{"hidden_size": 256, "tie_word_embeddings": false, "init_std_o": 0.0371, "init_std_up": 0.0428, "beta1": 0.95, "schedule": "wsd", "doc_mask": true, "train_tokens": 437700000, "max_steps": 13358}
Each number is 500 + 50 x the weight over its row's rms, rounded and kept within 0 to 999. Layers, rows and columns count from 0. Numbers have three digits each. The size before them is the row's rms in percent of the matrix's.

# gate: layer 3 MLP gate, 704x256, rms 0.043, rows 311-341, columns 0-63
# up: layer 3 MLP up, 704x256, rms 0.0426, rows 311-341, columns 0-63
# down: layer 3 MLP down (transposed), 704x256, rms 0.0428, rows 311-341, columns 0-63
gate311 100:545478537471465602434337457466566528481556589461452503460558511503439483501509517462456515549544434490504490519492526535512437459647493489493503552512512531453416504499509528500549578579513493
up311 099:468512494511539504464547415425511497410392454500618491439564488572535528515556360631475474544513488532478585542458515533536634480474548414470384469501488519508500494512423522492435468510540420
down311 107:493531499499458498504501573473396500553508551443602476530527452562523555531528447442556513431538455546358503406483441376489495456386430467527451476468470479496558583536537451499485467462508469
gate312 098:525569529464486515523502460447561521458487477476472506563475603567603486532504448472557477484565450521522551488644591543443466518444538470399559535450485510496472408591502514536550480456446542
up312 090:501552463470405472478481469519411463501503570481466533517562526456569421489542547469537580545537496465532569481504474594427451504568556473525481529448492335480426552502528463578548462485505498
down312 092:435565527487539574505522574442450454428486550475549526530508522493494601481516521542498396508432526519493473431497384514565584504607529535558486491575412521492418498491533484453486564474485468
gate313 094:567456591487445526526525461516516505436463527437504532571541575560513434507604552445516442427479535430474535519525487458528574487514490539540480526510512441421475496534579453493561474476388491
up313 089:481616448505559456489493556532487482559528478546509565407492501465487522498453444518588531552517492525459600546484425496497491471493448547573533494397499507578502546550427559545440499496532514
down313 098:478539378483474564532526578547492441534444478515510585489478450469526498540458457523583419613506445547508504533557495526505492488464479506484478502483476508507551507476536487491512586520549565
gate314 101:489481547518526470625403512470545565530480414546515560514617477579491526476516500482580540504463491534425531499445575531426445453609531526556536450534549511466508617444480531505532546484481405
up314 098:487468490529528466477528423532555482398417566553427582587490460506478418514554455463430556526478400499509529504562528597518461468462480561493669531594521494519464460511448465470432429533519504
down314 099:551475478567430489478558435537468533489438401547485592569464508476498527492514493441481563513576439508497562558492638512503480448495440599577530519455497462520484561506518599514556487490477558
gate315 111:528628561562396586592484480577516469468499516535434508527488564490437515442441487540537460440490477524578626512497449547529558521468513510506601474558543566464483411491401518514600430565518391
up315 105:503404456505477474493561481556531503520529481493498453414542434458498511471562425533485512573495492478530562477398464413531632513438593418437470444497549571532501555458495457519549486448610506
down315 108:550374467398528481466529439453548462470492538491459512515488413536451476584570515496489512472503499357479490623503557457482425573524495473622376458539437562450513584551457490458499553442499476
gate316 084:491466460504436456465493498450458460546497544495513471557522577535506458353482539500581525461436499476552549579414536448492428554500487571519599556446510500463431649540466601480576557446578499
up316 089:555589480483436575441418513467543487487470457490416446487447483530543484511566443570559525515511562537536541512469607501543487457515539503511378508615388526488513510483476518614426517539476529
down316 085:528444410526514562483509545527588452532448493527449454428434428509587546516501487497545478573572533515475578502577587534492513484421519430475445459496511510559482473509441467589464519554419461
gate317 106:628406498444387472376518513372535514473541527411568444432461468450452485483579482441547537499445502512499411475524418520435506578460487462562584532511400466493426564544376509514466529526507475
up317 100:537601490363481502490476469500554522536521425539502547489482481492431438569615511450522554423543520494517512590472548549496534482491556518545427447531549469525500529497517521446497467580552595
down317 107:475589476463512488486492548497523479555563456472465487508429445467563428490461428429475596460492505618548499502591520494506451445520520539456489502465495451567472585531516527438570494425418498
gate318 091:453512526491431512378455501441524424457613539533514457473470413451491472556514424453600570509466501526561518456487453428456520498564528564574474424515545485446505488524499439498498511469473468
up318 088:499466575521415548527516472532476472436529534521558610527483534483530515474489441451603608539455485482538475463567511494541501368505494530556491519532480463491531395494514467428595492567597513
down318 091:482601467530452519432513497480567552527581559472468495393463489455406484499501514536565569487486398531513473450460512478576477454514511596576593481559486414461607473510475459489563505588408433
gate319 100:491522529479489460590495588416487484437538454546473480516528474492347495479561496604489594431462481468463530516391425515551603542563543578491558473610487562484470521412490561459494439583540542
up319 100:502478495480526473550584424446487583468496559475554511447438431507489534558504507475402453574547466483450455455493559525552507421466488484441484540519506519536518537523532532452532462457493555
down319 101:405530510587494560500595524576462544628527463351508492510447481464491545490489480491519480498555432469496519444423486466489518484560465453480490487394504445517510494469491406471586517530520508
gate320 092:532468446506542442549434442525540434571460536503504477547412641495594498446511549480436547538530530519559489495522480546557445404476472491541438426543504456488427390479522532505467474496457487
up320 089:482446507498480455544494446475504471508422521539395490479432503422460647486557520490538522476472493451456568505514492424531557404482502466478485447392464587496542556554408428556525529542470459
down320 090:433497524484542452573501478509414521545547474486527544480539451503556425487500400451527501536484527532491524532491489480674454468481432506569435435513484466477395448477507455416472515526469421
gate321 094:521479431556457566444505432461495411532594517496412490558421529429506480489596592456514488507489535505542548566455367483522384498485491457500549483575525519496518524488398550524492568490535553
up321 098:528549452420508454498438491507551523557482493406478465518484447647523492440401488476432611546474448461428491477364489480511514486500529527509496482578595554432447549604457498485581491589476439
down321 091:608538538439489534606517456502465503504443470436427512532593430539470523493506459551430492548581479443516495446434458534492597474497451573436348495545499521478439487474586480513517463468465479
gate322 085:449507512494513561519483636565466567483501435547454476507491523535448540567482453469563423481458503534544554431459580492523622464508581518501446570493437528470523570489507410491461523523558548
up322 091:514553491572477507419506471539466459555543556505443505553617480513573572485560491615540505515521545483403514490487424518546514600559467549491557509414530416482484431502509601491502528474368455
down322 087:557449496578576446463482471537586524511482486539564507447536510594579500528519470534486498490440546551459504478579528517449574509528488548414565500392497490544419475532500517503462436475417451
gate323 104:561465570447470466503502514472479495552512438434477472449500439456542487536549457465448538412557440560401464501463601473533584468448523500459555581540549494429482497488496523468465495524482436
up323 103:497359585527484415489487490464568472560477599496535465440541519560602460491543471437509449480525523520552554560478585472395526494492510465596480564471449416432430521525464585521597396414522502
down323 104:528417563574517497471542508505499559520466539574529519491467560501524505468514540468543503505524504556513408437448563445440437520490434494521570552408521516473457516482420524483570454519529499
gate324 091:427527581428480487484464535467492343425472518510487535461529551454594484487505564526471423455535438540504521506510575591520585522433542453604442444572563547500476554504446587463456504489586577
up324 098:408568533406565405540470502424500536578569406436538494539469523538451557591574514468499591584472555515500527521437562487511546439498603474473503445503592474468496563455501564507548549482572484
down324 094:580386435540452505384547544564545521499448593563592542464564427405519490441507452509507465527539490389554496407441454440426483536546419492523502553463420492552412515601564573470454448472447522
gate325 105:493570500570481439428475551488491500463514484473502580542514514556442543463501523484504419442527471526497430512543544619542472537517449439499544615507472567489491563476598466591495476504457443
up325 100:532566389433452582493482464508516502614450476432508481479451460502569406475552497514401486479448516537527526601564451430456507500515558408356548489527462457550509514517497429480379534466533469
down325 101:428412424529562539466549483462520497468463517463516367544446538510583517436525541526572504456400521467511516443446424414509503554514478546482495487521538522508474474540523544461394444542462417
gate326 089:522450491481510527578523429492492528470486519538555477496506628508504425492494510529574533574453525491564672569495463460569572473545577418460525431515553489450470445459502644418453458510493587
up326 092:536449474515430499564448492470505574486500529570608490522552552586502503460560407469486519498503511487600674455426503482477496494583467465514575492422590554514462499438493561498512481552607538
down326 097:442510497448479561501557385536531490524451572508561486514563481524540492519579494515474438466378506490492599437489447503412566591550444565539512507449574500502528443447496465480472586598523546
gate327 090:507396515503413450496537563548526550513513489495568410469548546445533556590526417423533534464549496556501502469483513435468493520472506496549518530488492481495491427506488464509447404508456490
up327 085:483468503464523499433477475448504529482557529492469614566523531446565434437511494425534505504551478491505484547425554551326482512402496534478513549444527460437538482516528476398485500481483470
down327 085:470438539616520510445534560481484495442491467558542445433468499508500467478439547406466502517554545540476537511480392456479512532435487388531548519486467495461604510535445466378516519486455456
gate328 098:394505440450477400470448531551453603605543462467441520512570475456498626644467499515460464531536522455429417527465503451537506385463483559562478585525512561420532503522473530524493530525471546
up328 100:561493406568442540376509502465435462444505458589496425428454533485493567489473557527422535538448476448483502490470482564481550480491439507471586491586537504564465498461466494522529448470510425
down328 101:547473445485534596432457566540455470495601525553424422490492475473395529448433579505518491427475423532498522514499522470501580454501458515464538530509468554554501553483578488530538499496483449
gate329 111:394572499510447418429507486447581519544463504429513566456439560523602519514562555453504428479498483550507471491453537520454489543522462406546514440528483492459508452504495552561438428507533559
up329 106:498521534495465507513519505470544538541545478434513516562472531464524463592612467561474427540611443576365492517447508401482487478604523426473445546462477478487432478567509462481543506480492583
down329 109:528495531458439438546501461459477566473547481544478516524553552419475496480494481476533475540498508491481549481659494496546485501512437474525490606502475530528486492488520503466511619455594545
gate330 102:418445612429503476507495593487484468508477497466564455430449437509466464511632580486492477439513487494463446534466431502497565507453484508508535439504536462470502507468504481446420401480501468
up330 101:553546474496483534559528485486523483542467448418575574496432472496511406534474534477497455462549518479476457529549525541481539485581543469541429514420453498449435442536498471524516480552433477
down330 103:591515398546471515534415498495582511606505393443451453524477554459546452504449476495477497498529504553430498571523539496562514458555527461504429512457459563463545421517486469500473562534463536
gate331 086:479498451442500498440546445518466519477419560545464491580551493548480566470509482488536428424540525471507501551460522441601479560511558521464543520571592519512517541466495556477602566545600542
up331 090:559467521561467529467536535461482425459497510482543494568459580466454493551521473432454516528498491492368570537513446432380490483380494460535429568434440584561476517554530419500481468488462597
down331 083:421395423492498529444522510462486439518485523433545374538525499523521561574500605440515537549523523452387482502422413539509476463444466502532451593481492464480417503551474465493554477533520575
gate332 113:508466540556416403457508457479489523634462546483512541545467507552467468451507430413539580447534549485516434576438484604521428501532521471508504538524353506471523515579542550517471554419508562
up332 123:493535497480521564443466621464519439570470529509487509357495393555557427512518482489569524447420464522500544418515614523517557466512585571443488540492440521447513508459451552418457518498475436
down332 108:571496490489548530526395568415508422529491361446519529397503434485556471416507546520551467516382449554452514423575492451460508493518536608515495447428546465489497572401490471476500488572528423
gate333 111:501544433426484466414508455512481485549504625485550519461545467485551571513504503463552509461511540465650560519535470553468563467498498507567396481482572485480444531498468549504465564433565547
up333 117:489487531469504501554522438463479451565486540442524523540533498565442514524545498540535520496533466487528438472501545434541570513503534488549463463471548523524525481604495540501433617497558544
down333 115:600453602490518588582613479412463522485466445476477479538543495449457450493462461606465523570481484487374496430538477456581477532432450528424516548527414438482499500462473497482421471516493497
gate334 099:565540517485492564510460479455513454479482530486524441475525481524482425507473562528490527518491506604436519569527378453484424502465357531562644449590462524432466529538482568447536480512505490
up334 093:460461452493527574499600413519503617538529464581454505492525467455510570572485447531459484459468541597357471514549542460483579421469527548445536496534439452528497469476544532525552447425525508
down334 099:502533535516430479539479559459599401525560481498415504490531492486451497498535500487470461391491548641542454522431443476540453542519408503513496538462545504451427547519446540471500448550516549
gate335 107:478468460499538459391475470654437516563528544421608500505500388457522541466510484466492520577464468420498391507470539436559500494470521579539465571549455508530510428492497394487449525553526579
up335 104:519528528489468515575448549408600483538476464606411498479490588603533418544529443497553528410510512615463559511514524558449490487548512499465486512398545480371482535575489539540515493442505403
down335 104:521515531509543454439447540446573475529515579494454547512423517686468572428458503515485563435522511555525413555377511498445501487523546511535494570490467408479466469561523492458509453458515400
gate336 095:551441530529472516548599515516461499492427485582566523450537518450582523485483462483462516575487437536375460416492512497463476482451542567476561458543485501510487526405552601499506415500533513
up336 105:414504458523515439475507427540546489468448461458442499515354553413567501501520396463426489467498519609451443481438523452494463508467487561538575454582526531530487538461468525470486541457535550
down336 109:474476470564449570463484505505505451558532533555506526508419489522544498581432427588456533528501447546372507423475474576503508507460450561398501463466506568494547487463459543579464563537535524
gate337 110:573478423483467521448584468438471551426489470417408528544428529549557430416543561588535443599520466424455523586560447492461493503501611446423562522506433546456491555563459420507457570493414571
up337 107:438538507423480498477421480525516523459415506505431501465455501490471529498427518405499476525487490519616552446580513485473467451518478520502592423510510595453446486482470556455602439494441523
down337 109:563482514576387496559515393532510463505430524541457486470500541576507523640432547590414579517480564459478419513513434534479543520458498533507530427478532444561490498571578529537535516525551505
gate338 098:528538464412533562480527589457547514495405430465628584474516491517500545539530466478540446584537479450562579519410482565451521466489503424537493485528563434515562587489566506520430569462581565
up338 106:461475548509457450576485410540514526441575486542452563544520436410547535507492490523448518499487543583570480522524558539532515585489539580484522526472581474503412553445487454389499473459494473
down338 104:460578471453465545433488595558471513459389468475494578558579453459517527546491464403493488532488537445526456432527499486481513439568526444502482467457453435518543527534586462533452506497483506
gate339 088:466428467556518456611504552445506482523475425640569520510554613452521427435511500445458470479439513567509538561416533475539474471504399521565510491476502525481509426477471463425502521525511458
up339 098:471465470392485480388543467544473509469481535480520476447458367527544536457519516531457445416654541439555578535519547555572464501426407468490513557493476497450463502460507479570461515532520495
down339 089:524488444446492522467461488464456548432527488543497460515442396468511499500513475471545446389527531465511538492487636486501471489482432497493507545466514443434473522462612528510490520439507475
gate340 096:449494479593479448468536424533511536486495511478522444499435377448487524473451627536512436434588566498491396530579487518425513513545379492519552529397469566609485494474477386546461538508510425
up340 111:403519494446502464483497433475535511513514417477505575552452562508436446514482566493455473466557523575502451527491530470556437520417486427485524509625465552434418518543534480512511498413557531
down340 100:498504466380445485516481476446572556501541489460553617536417512534453487482522547461423503471474604630457524529462462440470499558442513389440569547569431540623471423479542506562443540428508495
gate341 107:521493511472478453474453406466411463472577551451523511422519529492557586515550520464478431496526561532522464501455524560487583512477479471563417484402536590536532552484542537534466566461556522
up341 102:504572403460485530548519585513527618459448438497555498457494467498435502573491477560441462507429418524509563556562522602497482506393419496436519489514361542488442568557558560440545522533493526
down341 105:474497508393564505577527476532449496520441639471577530566462391533510497436529424580491542497463497497475573510550441433578494573475470556451493577538408516507493539562445391493489485504445604